Part of a small language model's weights.
Architecture: LayerNorm before each block, learned positions, biases on query, key and value, untied embeddings.
Each number is 50 + 10 x the weight over its row's rms, rounded and kept within 0 to 99. Layers, rows and columns count from 0. The size before them is the row's rms in percent of the matrix's.

# layer 10 MLP down (transposed), 2048x512, rms 0.128, rows 41-66, columns 128-191
102:40 48 51 54 35 58 62 42 51 57 53 52 47 48 31 39 49 64 38 59 56 51 53 60 37 60 39 49 49 44 55 44 34 51 68 48 45 54 49 53 37 66 43 44 43 47 61 53 48 37 64 46 40 37 50 41 36 45 59 51 35 48 62 32
093:46 52 43 40 54 53 57 62 52 31 50 49 60 43 54 64 39 50 56 27 57 51 38 55 45 39 62 51 53 44 63 62 46 37 56 60 53 52 45 57 50 76 23 39 46 57 67 69 67 35 52 50 40 49 59 41 47 42 39 39 53 34 56 38
104:32 38 57 53 60 65 43 49 53 58 37 39 60 42 52 52 54 58 56 46 41 54 63 82 49 45 48 46 45 39 43 40 42 58 55 73 66 57 33 42 43 44 53 82 45 45 37 47 44 61 53 59 47 52 33 55 47 62 54 76 60 43 40 63
095:65 43 59 39 55 60 57 56 31 59 63 56 38 49 56 49 47 44 44 51 47 58 49 43 61 61 42 42 51 71 61 56 58 42 48 52 57 37 49 56 50 45 40 46 43 42 36 34 48 69 42 50 59 63 41 28 50 47 50 33 52 58 55 63
099:50 40 50 47 49 41 47 50 37 63 47 42 50 65 58 58 47 46 59 62 56 41 59 61 45 57 45 50 54 55 46 51 58 49 44 56 39 64 50 38 54 45 72 41 46 41 48 60 55 78 57 63 30 57 64 40 43 64 62 52 52 69 58 62
100:44 50 36 69 54 49 34 59 63 41 61 49 32 53 61 58 57 62 64 59 47 56 57 57 50 68 55 41 60 47 29 59 60 62 86 48 58 64 57 41 24 51 32 44 61 58 62 53 38 49 48 71 43 42 56 52 43 39 51 27 37 53 50 44
088:60 37 50 48 41 38 36 39 46 44 68 48 54 25 47 79 41 60 62 59 39 61 55 55 40 35 52 52 30 51 49 62 50 52 63 64 42 43 39 55 65 48 55 46 54 43 51 36 57 44 51 54 45 40 43 55 60 65 57 41 52 58 54 56
104:48 33 45 64 44 43 37 38 41 49 39 53 46 64 38 41 56 43 50 43 50 39 53 46 50 56 52 54 40 53 47 47 49 48 65 48 52 48 39 33 45 53 50 52 52 36 36 60 55 45 33 46 44 47 51 51 60 72 44 64 46 63 52 76
102:48 69 39 51 40 37 39 42 59 63 53 42 51 45 39 42 74 59 63 45 48 37 64 66 48 69 45 50 58 34 70 47 44 49 60 39 45 34 56 44 51 59 44 51 34 49 54 58 42 37 72 73 40 60 46 47 59 46 60 62 40 48 44 56
097:47 49 55 39 51 43 45 45 55 43 51 57 56 39 52 44 55 42 58 48 41 57 53 57 50 44 56 63 47 63 56 30 53 41 53 49 60 55 57 46 51 45 56 60 55 50 48 49 46 35 60 50 56 63 50 56 58 62 63 64 48 44 64 45
102:46 57 43 48 68 35 49 59 48 55 51 35 44 52 51 40 60 48 44 56 37 42 54 52 44 65 44 72 67 26 31 50 40 53 62 54 54 42 44 53 58 43 50 55 52 47 50 64 58 40 36 49 49 41 39 63 57 45 57 50 41 50 49 67
103:78 64 55 50 48 50 47 32 38 55 51 63 50 36 76 41 44 41 33 59 49 59 63 71 46 56 47 53 38 41 58 47 54 42 62 44 44 49 46 44 48 51 57 39 52 39 40 57 58 47 37 44 52 46 51 51 51 59 40 44 52 47 40 62
093:41 44 56 65 49 53 42 43 31 60 26 53 44 30 69 41 63 56 47 46 49 33 49 53 40 75 29 46 54 42 44 46 59 61 46 62 44 53 44 48 37 47 44 52 35 50 66 42 63 53 57 63 41 38 50 56 54 32 46 41 46 48 18 50
093:61 29 53 62 68 55 50 54 43 51 55 39 55 48 62 53 63 58 53 49 38 41 54 52 42 31 57 40 30 44 48 52 47 57 41 41 39 35 44 48 44 39 44 56 41 52 52 54 53 55 62 56 39 44 50 45 52 54 36 44 26 43 34 41
101:53 39 42 46 55 46 38 66 34 58 29 41 63 61 44 37 40 30 38 66 65 47 49 55 44 43 63 37 54 41 50 38 58 59 46 43 55 54 72 55 56 57 60 46 53 46 44 42 65 50 57 56 61 35 46 54 55 66 54 34 73 61 66 51
099:42 61 48 55 47 60 43 50 49 54 58 55 46 51 41 62 45 66 48 55 57 41 46 40 52 72 62 48 44 44 59 63 69 27 47 48 40 67 42 28 20 55 52 53 35 45 47 62 58 60 44 53 45 65 56 64 24 53 56 58 42 55 50 33
097:57 51 42 47 31 48 52 44 55 36 53 54 30 42 59 41 56 40 55 67 50 46 51 62 34 51 57 57 47 62 59 54 36 62 47 53 68 54 56 35 30 45 66 64 47 44 38 60 59 50 44 49 40 44 44 51 44 70 63 57 69 45 42 65
100:49 59 49 59 46 34 42 64 41 55 51 35 46 36 43 35 47 54 65 54 50 54 40 48 45 69 42 58 47 41 56 47 54 41 37 50 25 28 30 42 54 59 52 45 47 47 49 47 57 52 64 35 62 48 51 50 70 39 44 47 48 42 67 40
116:46 43 45 50 49 39 50 51 54 50 41 52 53 38 59 59 43 43 39 52 40 44 48 71 47 50 51 47 53 48 47 49 39 40 43 51 57 52 48 57 57 84 55 53 55 54 59 61 29 41 47 54 31 48 56 62 54 55 57 40 69 73 42 48
088:42 60 60 44 55 47 70 44 44 52 52 48 49 47 63 57 46 50 51 45 44 66 55 52 47 45 43 52 61 46 37 36 66 46 41 62 62 45 39 47 62 45 47 48 55 58 43 46 42 49 49 59 60 53 30 32 63 54 46 67 62 61 59 56
098:30 54 39 35 40 43 29 58 44 42 57 55 63 52 47 55 48 56 54 41 40 64 50 48 65 48 54 65 59 60 65 55 40 39 62 45 67 44 45 40 37 42 48 46 67 40 61 51 46 59 49 30 72 49 50 47 59 35 58 50 43 43 36 51
102:43 55 64 50 46 55 58 54 35 42 48 50 58 60 35 53 47 53 49 62 62 29 43 58 41 40 40 46 46 47 53 41 60 42 54 54 56 34 40 52 42 57 31 49 30 47 30 37 38 51 50 26 57 49 45 63 50 50 50 49 42 61 42 38
101:73 59 41 40 44 59 52 53 49 70 24 43 54 41 38 48 56 46 42 62 43 55 45 54 28 59 48 59 64 51 33 43 37 55 43 70 48 49 63 48 37 63 56 51 43 34 40 46 55 33 48 54 42 50 38 44 39 50 36 46 27 53 28 51
094:49 50 61 37 44 49 54 59 22 66 54 69 25 34 56 59 60 52 62 53 60 58 50 57 51 57 61 55 52 58 52 24 45 46 52 38 50 41 49 50 50 57 39 38 53 51 47 55 49 48 57 52 60 33 44 35 48 31 40 48 65 65 66 55
090:56 52 39 45 39 50 64 29 38 55 38 48 54 64 63 54 25 60 38 63 75 31 56 64 51 61 43 62 26 46 37 68 44 54 40 54 44 40 59 24 41 58 43 56 49 54 54 62 57 63 58 49 41 51 53 44 45 59 40 69 55 49 75 56
096:37 70 42 55 58 45 33 46 58 46 52 28 52 46 59 49 53 59 70 40 58 36 63 44 46 41 35 49 53 44 58 52 49 51 53 39 63 55 44 42 57 35 35 43 46 51 63 46 54 28 50 49 52 58 42 48 45 53 60 53 57 60 52 57
# layer 10 MLP up, 2048x512, rms 0.119, rows 42-66, columns 128-191
093:54 67 50 60 66 57 65 44 41 48 44 38 43 33 52 28 49 48 47 68 57 28 52 41 54 36 49 44 47 53 32 38 65 60 52 41 48 53 46 52 43 53 42 59 45 42 62 54 60 53 36 47 46 56 41 50 51 53 54 46 58 53 49 44
101:44 55 58 54 57 42 38 70 46 59 44 46 56 46 41 54 48 71 47 48 64 61 52 43 56 50 57 38 44 56 74 50 49 52 52 42 44 55 47 47 48 40 48 83 55 46 48 36 41 40 64 62 54 48 55 44 40 46 67 33 69 53 51 46
094:61 47 51 56 53 43 55 67 54 59 43 55 50 53 43 41 40 35 49 42 42 60 55 39 51 33 31 58 47 45 30 41 58 59 66 67 55 42 49 47 47 27 40 53 54 59 51 68 69 66 71 41 55 49 31 48 54 43 56 34 66 37 51 56
100:32 38 31 50 52 54 64 49 42 52 47 54 44 58 45 46 47 39 63 45 55 48 39 58 28 35 53 49 59 59 41 52 35 35 68 52 41 70 57 60 53 58 48 68 51 51 78 57 47 57 41 50 50 55 47 54 36 58 50 63 84 39 62 39
104:50 60 45 64 55 45 42 50 66 67 54 66 53 57 54 65 67 46 34 63 59 41 39 54 51 42 66 65 41 61 44 49 64 58 35 47 57 66 41 30 49 58 50 44 49 27 71 57 43 57 45 40 57 59 37 59 28 48 57 40 43 60 53 47
089:41 48 44 51 47 56 60 48 58 44 40 52 60 70 39 49 54 44 65 53 33 51 45 51 46 50 53 58 55 32 46 41 48 56 41 38 70 42 39 39 52 40 57 52 45 51 39 36 54 53 53 51 53 60 54 58 42 52 57 46 45 47 51 55
100:63 53 39 42 48 38 51 36 61 62 44 67 71 30 40 38 38 46 42 45 26 56 60 52 42 57 43 54 46 54 54 61 42 58 35 43 60 64 49 34 51 57 48 47 47 55 75 47 41 45 57 51 49 52 41 57 55 58 64 36 60 45 38 46
102:64 61 50 31 48 61 34 38 49 39 41 62 59 46 67 44 42 53 46 50 77 47 64 47 53 63 50 46 58 51 43 39 50 58 46 61 37 45 43 57 47 47 47 41 63 38 56 40 54 39 54 53 50 58 48 67 55 51 64 51 46 80 48 35
099:53 42 42 43 49 37 37 58 56 57 38 46 60 60 60 71 53 37 45 68 36 51 39 57 48 43 34 29 55 60 72 47 43 58 65 43 48 54 60 46 41 40 47 50 46 62 68 46 60 42 49 41 49 57 72 50 34 49 57 52 55 45 45 57
102:61 44 46 49 24 48 45 37 59 52 66 70 35 48 60 61 36 41 66 56 56 70 41 36 41 39 47 44 62 70 53 55 48 65 50 52 43 37 52 60 58 65 42 51 50 57 37 34 47 47 48 49 69 53 41 44 57 49 48 35 59 59 43 35
099:39 54 30 57 57 51 55 46 46 50 47 56 37 32 55 40 45 52 40 65 32 52 60 63 46 30 56 53 47 54 47 52 64 53 35 51 53 42 64 54 37 61 49 68 33 36 48 44 61 36 47 66 43 36 42 50 52 64 31 52 29 43 47 48
089:48 45 58 56 46 46 51 42 66 47 47 49 36 63 51 54 49 68 44 30 34 44 61 51 42 35 59 42 41 65 52 64 40 58 34 47 41 50 59 58 42 44 48 55 54 31 50 68 64 56 53 41 46 66 45 37 51 46 48 46 53 54 53 38
100:36 43 61 44 44 39 40 69 42 55 63 61 46 53 41 67 26 57 28 46 47 62 49 55 45 41 46 61 43 50 52 56 44 59 50 52 48 40 57 59 62 54 47 51 62 44 50 62 55 39 44 53 52 43 47 67 46 52 41 55 52 59 44 51
103:36 52 53 51 66 32 48 56 56 66 50 57 42 46 80 45 66 49 57 49 62 51 47 40 62 53 44 60 49 56 53 56 66 46 39 54 42 46 45 41 27 41 38 44 34 49 70 43 47 45 44 45 41 47 39 45 43 60 48 46 44 58 53 38
099:53 49 54 59 61 37 52 62 53 48 60 58 48 72 42 43 28 43 46 41 47 55 41 45 64 47 52 48 50 42 57 44 60 61 60 50 49 42 47 58 47 53 59 44 70 57 45 54 40 67 57 50 43 38 59 61 57 66 47 50 39 29 67 50
098:61 43 48 48 40 47 52 50 18 44 55 46 28 36 48 64 53 47 50 36 37 40 49 47 56 62 60 43 34 73 54 70 48 56 46 41 66 33 45 52 62 47 62 49 45 54 60 66 39 44 38 54 56 53 44 33 65 64 44 56 53 57 61 54
094:52 55 51 46 47 57 43 40 44 51 30 49 41 53 66 52 33 43 45 50 47 51 42 52 36 65 70 33 48 49 62 59 47 46 48 60 46 44 57 46 54 45 42 53 48 51 47 32 43 52 63 66 74 72 60 48 58 62 42 57 57 50 38 56
110:63 48 65 63 49 44 51 72 64 45 42 64 35 36 54 49 48 59 58 45 54 45 55 59 42 54 64 46 47 42 58 52 58 61 63 66 48 33 42 63 60 57 47 50 55 52 51 49 30 39 54 60 47 40 40 34 53 45 64 36 50 35 52 49
087:33 44 42 41 56 55 39 57 56 54 50 49 56 50 46 53 56 46 50 47 61 55 38 74 52 58 56 44 46 50 56 45 38 54 40 50 67 41 29 45 38 65 49 61 44 47 55 37 60 45 61 59 57 49 56 61 51 62 45 43 21 66 51 51
101:56 45 51 58 54 51 58 53 50 40 44 47 44 48 59 33 63 32 54 38 49 56 60 48 45 51 54 49 53 58 51 40 45 49 37 42 55 43 37 43 54 37 56 48 50 38 56 73 50 47 50 53 52 57 58 57 48 55 70 50 37 45 39 41
099:50 50 49 70 59 46 66 51 58 56 58 36 49 50 53 42 49 55 36 68 55 43 59 36 52 35 43 60 43 35 59 57 46 57 48 46 53 42 34 47 47 61 52 52 47 52 65 55 44 58 40 45 45 62 38 60 38 68 53 49 45 52 69 57
103:41 43 50 65 34 49 55 42 40 49 70 40 58 42 58 64 62 48 50 27 45 52 67 54 49 45 58 36 53 58 60 33 49 41 55 32 44 36 61 48 48 57 51 61 46 48 50 41 52 48 51 55 53 56 50 40 48 66 46 50 54 40 74 31
095:35 41 52 48 63 35 51 38 72 40 51 58 66 44 50 45 54 54 55 65 49 42 54 54 37 55 54 53 53 64 56 67 48 44 48 52 53 58 31 55 49 49 67 53 29 52 65 46 48 37 40 58 43 54 57 56 40 66 43 53 50 41 44 44
092:49 45 46 57 44 49 52 61 62 38 59 68 62 53 50 46 52 42 58 63 47 79 30 65 60 47 65 49 67 45 59 38 45 70 34 58 55 45 61 52 60 58 44 53 54 48 54 55 46 58 63 46 43 35 33 46 47 44 47 38 45 42 50 39
096:56 59 44 51 47 40 58 43 50 46 51 58 36 43 46 30 42 43 55 59 50 56 65 54 48 42 62 55 46 54 54 56 69 41 46 48 61 42 73 39 34 39 22 52 60 52 48 56 48 35 41 47 34 41 50 55 60 57 56 54 49 63 79 71